config.yaml
vocab_size: 6632
parallel_block: true
init_std_up: 0.0361
init_std_down: 0.00904
lr_mult_o: 1.52
lr_head: 0.00539
Each number is 500 + 50 x the weight over its row's rms, rounded and kept within 0 to 999. Layers, rows and columns count from 0. Numbers have three digits each. The size before them is the row's rms in percent of the matrix's.

# layer 5 attention key, 64x192, rms 0.0756, rows 0-63, columns 0-95
058:426502539531588404520461446463477439545495476487494452505440533425472476543367484512478452523437501528424585501512477482452496570477386377439475472523429574366463454488448450596492478455466468469468519524497460555450476525458479449525487568483459484457533412513569489504592477429453512482
059:472500642491450491503569463497396522494488487508655488508491522434505496552409525498478545559524590571429578597464524419555498540415460465464465502612546505446557514426490579533506491401550466514473515551446510454468438448490492423487505470459572557550541538494504515567574489489485535363
061:466449600451507511430518504531543507546446465522570593463523494524496479490612533542516571443482477625571543582463435449607480506502543553549514485553500455569543575476591475511583524510484502530451518579451451518515520463457520455454595483456520453440549578485544541543575506536504514475
077:536490512606500500443444396440436481476625483480424516534455484458500490598423560557479490452487560540500466434523514449376556491450511417471506510428517514541505494461378458541438491498536431488505536500519483519453494573587615529548421491506530597501505407527446445482507472495601583508
072:583570500564467478427457444562552437489439375513511485492501456483527598483523450442456519572491546600467508482492476635469501395456503557540471513479477533425584491454526470481497436558529516425520460490504504505480512452522451476475460457573452412482427496464514573492451510482512583356
081:447441434519539534520493584464597569478486449524513507526464531541539569513443523520548493459485489425441520578526456521555463518505513492496496492550569550496404548565580605470510544490449573535555508421577492534529453521421468499478567523537435462471449493531536552482505533563470462536
082:422436461500552498583561515579441485502556463567614485439489509565464478497446449467469512533465536540445455547484530585431502490591417424493480537484537515512598409413512511513508534482590429636472516490553500458518563460498505463534588462408407516503427472518497438493463452476409435496
090:470420409525499491485536486538405557567602426430455484609425490459518525497580487564534493480514565503456343496519516506490560487554529400467563450516524486487456467513366504534480475529544446579527531558470494427445466621533571491498451468540502502497524508635433606481460500533469564454
088:483437506566368449566497618531535488550474589574524381461410544494488467497485437524446481513482524452523516550451475558555496440496477500472497450608528456460580498500486542423471536505524489530563512483482560505495433523530551473459594471572565527523489533425579461488504479454461405491
086:553499567564590377472567416456594416503562536575409523490472466532468457554473529484509477546507444546466538533549443440432561543533517525454477466479517547520446466560482427565542483547621474530569539486638402499447472549511603472482543451487383541461535473552553467513453498502534446417
091:449414405501556448560395455530485483454495575522486522519515493464538440408578590464467525521398535462565432513493589506493506446594546476496460532424507529495492516534516564538489500502527494504331471502453475479385551574538514545488584504450558548499540507534501460544451431468496451552
097:443456583462532491541483508500444498477546487541497520397516533542531421509493497489484565515555405501546542455486450423530409475535491520539562446499423574526451524495486523516542453516469622493510492428448483560361511493550438535494556480493576509507528400505570487539498459520501560575
089:536497521499563469477530465527516501523551549550441479525488499390423482514488466561429529494532450459489602469543431518558493438577545498553570481567428566546557490492463482554556504618543458509489478499440523480425488558457454452419435473456443459561464638521544545442496518513507429445
102:441421549529467375465561622467496511572433483390483534536445450471573447496522530533465583482501519452509440521446508521431478519518569399511592497486491458520547541473507481470498483524547505540555446367531497424511484571588452469472515521457548513680549476586480475485537437562489505531
113:552462404524481487570496550453486565587494485479595490479480478474532457535553508564429493596494574487488452480576512536456553463536467546426544395507599490473468506533471515508444579494479449584549418497508650521570518561495557491525461478519487551546458549490371493477502544555447540487
111:510469436514540425432471420466479512548502468594494404530522475603461500499496500461400574499435567518444551563513482556560522470514516491516444517558529482435488437450556387510528477528568494536495456486427417485527500484525544510494479422471459487508509406485550553565504406464464512585
110:420459542440428527463568476524499521480482567451504444496454476407492538461526471515530503538509514504553537552487524530508402543558480544537499449414407532526503502497520528447457533478494540440571591449412415527444544565518553482468541463561511481462555496473553488520556480550450534525
106:654507466581568523541476483459620572456551418566538606511488441517518512475474567517558457574525564530408458480400511453490404514546460503453439504474410446499505442551469458596482496527533488455479530465502520513496494512544495495432577503457514507436540494497488526476557370425506551604
111:540480534461554513617414509503521434555471525547541471519603562531527487435528482496475525533517386490524572547454569503508494543506453513591544526521539457466388477557570457484538471536440521449454541456501442432540570469496374455488503552473489417392508379569444509521554426539446414545
112:582539445554456524539435406443507428467502400480524480503538471449580521385526440401474501533452522481533518491381576497491463448465523499512543512480514466490475555476456565457508569562524496580432475496435487507494480461484530485521500557496580540440583541554467530531523407451406602626
109:514539523504511490502537533515584574547508390480428565580438444495497587560447498540551421443445502477491524536509478543488516456529455474432524447532468530539453457513510427505480413397364470544493547483514522524466604531452472434517543445482445446570470536535540470437490477562466481498
109:470538444475420480542479445507519482541424453539545423555448470430513504653479567507499496545574439425507396494524471528501480494448536522499532597542466493524512478480502478512545513434394507516556463561497497488573502444495513566364512470429434429513506457573483571518556505448503536512
110:501575528541450482515611515522527468474583527588550474414449545471518482540479474458490457564478507450640489433516582511585458428545444427514529487573492530466561437565479478397503429544504568501478460439474448500512511549505510500497478522489460461480419566458540516475544470535507546479
108:565520493396508466547509480503519523473580470536508556444518454469531541593492447454484515472513518496516558492557576430590530427428486574509535417529553498487490544441501476558480486517488586456519573449516462575497400508501472470454495512355594493605577538462534505484565485507579487428
071:496517567486448545520549445596432523533460476529535490396511539571495456520546478401487518517597451541497579591481409481561469545459434536538530477580509489460497410565538517483529468602368522609553474530571594488604523470494470501514533486432497528478442592492566520489496489526462427436
063:540532547467470499433488483569532433531401490520537477500535473532514560415606536529480513566503427563444514488502573552471456493486439546460485558464520491503518560487587507460511454516527556454454456537464505472542558456449378502516474475521409421571550499430581472556463500423535528443
072:514529486495507517483548548435588503372408474479542557454428523519541514514521486517488440568496462459606567583571532516569455558591526535525485488532479527496454557418518566435541479502468563494544478507567452476492522468536449516535555572481426491547502526448449487547464529430451508552
064:423526521413482447513500578528440521484505505565507488480563517430464516464513533364546499554451574579523515476409501509559581482477547542437502452493486575466572533522516509525491504469492514452435430510437608591427534433472469420482522479541551545598474471426554508509471427526616576444
074:523499478419404508513527475549520503503424519520466436455508439492507532441501483455523453558464512409587505436527494600522472561509594657449565475520468505537527456576550520461427506541519505470509453509507599515519428573504527521437484437454537542529482488492519600510534454505488560524
091:469454487543465519592503504462469480610452491479542507505438522526490523479560497547402483418496551573470519533501555567410534512474408434429492515467558442560542433491502544578510477494591461520507494566425481457534508574563562541572515426522541636470546503533507395550513329527457472517
087:491546484546536459444498560524473609552516465481550528557526491525500444457532502490480530521563466392489565495529509500531565522609524423432491469493547455458541529516474626464473397616459491502509475500558484509483535456516492554387462449503468398528548544507537597478446529463477537517
090:538382506455478518459450490433489466596509569479479502478481561405515560422526587538554611388512450512443440496419584456466495536409521502519476579482465408498457482485490545549537498470587491501428438527412482546506487594542496495570382500557589583421468451577498513465539449515433484557
108:459413487404480427576660481567460557592564513524532537472457543447467567487508514511525499418487482487464487554496465474484565532519431498496459533479483517597485448541468491564475577426548446573501478551524465532447458556483617518506580438436528564550494438551511485537593577512461507530
112:463447580554554511536483481479534462485517529463562487446552502526515528469423618506447498472535456481491598520481467591495506511553545529471531540477544554574519521418575451421516469536513494565519515485534474535445499468441384468535503443455395532476432507539415548553562538467456484496
107:473465611537493438506555543534523482470530485590548550476477514516456487573465541518500498559459473485532506628637354466547537580505490556400563441517529555470517435484521492447488486550428489526509490516498444466450466418433584487447553429483460502520538555479585544481526555471440505440
097:507417526540544456525527445471440473562522447595590494440540522491514478520453490561471496569528585546475486589582453410461546555557455601455567483523508599469586459532493504439450474577525485573487470512462500480416479495501533551371574476479551560492465545586509519554574512426403560440
113:554499512473497499474496569547436494461424446555382478592533495546504534512499582409553498513495428439544483515420496519572419548454587471518558495558442489488468479444563596399546508561413511404547481437497585474480508481519451421507434503503492440509449510574485699447488522502589511530
093:462570444505424437482537410475537450582452524473441534459580491418481470553520463426471422465428473507608530458481483555529567571542596467535406491599501550434564597497481513542521554504527433538488414491505526489501509475480520557490557540499565538552497648517557459429488509540599417446
105:449479610496462529528467530556575498532456514563440487437494557509476541509453423512424459507568536458495572472492526404524484532510534563427472503444534499551530440487459463458514521486458503523562381428496483545530555548448519539552545439446528563463514486471518421516604428450447534568
101:478515484373525464546426520492402559516438475491639434447505436383523522406559461424513583499546548507464478489558463500562607542518466607453525568426479585522471486498556475539525495483521535552495530555546438571482471441491541566412470458502439491434474507480486511470495584561445570517
114:518492507497477543557429511494475491508387426579555503480533493539494490478490521396582536553482420480476508594543578445435353545518525506513505617478403526521598486433502474588466505433551445519432436446445501484503535508488518472435424486474464486418540442492488436585544505470517421530
104:482463424523540529507442524478522571526476447546553580507490544433454489434435550567496434505584476497531505525449421488493622473436493464492437607465493553530426572533511520542500544477521518540438503557589500447455428506505422612479450606359572463557433566510416501499436568513443460553
114:512447553510478585501427616451467502446476445604556434464570465501528540517495399535508495480485520458560488546514468577529528414583545581478501502506531517460489445446482467463418537515506517536514543471424444558438516602582513426606534578523564521529483651384545508516476516481468548476
101:519557455363418510494574553553565520449461531558503543518471543493551555521511476451577552428475496411581522491488495578517541641537531514558427464457461424535564605519481615444482436413519621506515431526533498536503479487505498560525482514460542494512478373459476490553499437443524508619
099:490432368475480529562537455545488520579489477442557469488442502533531506573526534495459580415536471422419567518506454508525535587421494557477384460522492532442528489498450487520564457536453550484504505491455534546511491493478519459471468525602441418484568470525494458441553632496468427503
122:500447489524416489581514410451588496548441542517432571527487503506513486491590473611370382440511423487476533531501564445426464449479525484571506520468526527571382546473472500535539529380474495561408430455472453526537539520495466519491573548556494512420585594451514495513451470582511577453
109:460463593477581496521473565543469484493542451485449491430536475552468439521483535559415562543564479467519454471488567493503487516606458563475465464509454584541448515404524499543465455612483522442527555467444473490467577473569538481507472493433545600572503392427530425418468504405526567489
111:499550610610484505534433442471466533505418512544419520471459499530539462464530542454473473508432534502512462542418504511406473468435485505567518478562508541486500512475415527497439520582534456459571521483458551511480482524514612535516516554472488454472495422554478474538432531653524469612
108:455496556466425527492443454580494501476534491519516493491546491452449444500572423489460504480549532445515456518489520378479509517441460544520468535416392475505544505538465482467551581450494530488477524563499643502517572582431406579567483460416537487462554537558422534441526421562579547444
102:410548471459489486500427443506521543562484487421475477552521506433453550447439492498572539489519539478451579487532459494643425492547487487556477566502475560469426597520418489447469474566526485441483470533532531518606486613520493482434515494485514556542433599407588572477483536469518516545
114:538537521487407587509438438477546539442519504511471476492544437545492477466532502492504450491428572528397567490563516465486425501590507502590528437567592482502489530502430499546533517490491483597556332484444529530501457593546589446637498430506491532522481556574397503461475475541576500550
106:459497497449457496536463416523534441442509485519550416483443442503516511446498475605519510471519508551456470491494488481471389501418525495593563548510412472418553464554459562591594428477579635541521534561527448565513441505506444449430369492541534444472579520483418447593469425466493483455
106:516481423545476552561521515469489510513411582524483486586604514530461454431521511466539598494567489420497542440477556524508511474535515534450586565543539473563479420504462541472437521506480508442594434517507465506625468489546542574360435515484563610529513584500462576558533600574490497538
110:401572395498493562474458405437560562381464572542537470493510536480436486491539463608534526475510517507524457500456480488509521487485495492602402496426462506505551495476492579566498508490558444537595473520480534465508536442483446480578588469385596518569501533454419501543442471494557509510
111:513474522501497476525400486479535524495352573501496514586493450446581554499495498585444564457519447541476505579471638530587504533499466495554580483524438495501550561581479473370544533444537541565405568499543512478439460522415452528491484557531466496507488467518487640543466480548565496509
105:493555517504545539453579500470599501497548434468504388475529539560374529481542349483509499497517442483404498464599517469541652450458435544493453502458543513586479482575566489502461531475515527463493440548424599504488488487517527518515408496518417506463596513471524497550597573587490551442
109:519421469562616456465552427400568567500486462433592486477429502520463510444418548553506530531438412508330512616473506467545441517477476547469532508547588504535482564469545480475582461514546556518441496545443480574422470450503496485404579452366549505400478436536449457438469444489430477500
116:521517504438435449543529547449529507547467604568585440407501527566518524482424435596511445521498503481502480477443507513548457483533476546488388414548494558468405458459480509528465469436540576562512504559426440543412504514510499441503554490553573523401477467482539437498509495563521472468
114:414554475530554509459597424389471462397588522514462487487560512509497416491544472432505462538466512556488530477544503440501564489422479699476439498407541538470403593526479425453464379444440525504524415552549454525462453479385557485491487566494541506547452558480462440512524509550550572506
109:547548530523566497455452473597556535472592533425503539404509570490519498461514544506465408582509449480436521549536452549520578528459554525502499548472480551466479396496551477533488438491461471499581508543551500604467542473497440536457522446503408483517379500574460620539507464481461571444
115:610470501534605458432535440479418547549556464522478529551496517485533533539461486603520500508540532415432422567572531424537435498514447514411544490397579534506447505548454482560429514477555475502485550501480493543405341523507590528489507560570563496487493474380523571497489531527431522393
109:521577474537562375573595544464508466567447509494430492504394560489498510584536480412404441514443494456470544534503421415514441563489465532470554481502523446508542527577487431532417578507512516578549507552467467541530551546447447559578503498546594541527570541494601525494400476563495510555
113:493394568426421554536531548458622556566456552585572533509570502567496549518439568485384484470438562467593432572544510504515398469461528515495430423445418506466455578517479477512560495561505447549496477522523473495436595468439438548458506537559474449494450414454518541542498519509526457494
111:400518500518636570498545527542456497469478452502526473587469501522481487477555511511486464542475620532424520488516491539569531493514485460387445514493568471425464516414462499419617448511437453493541431523477576577511518574493544480448451441502566460486510486514499419492512599490482555398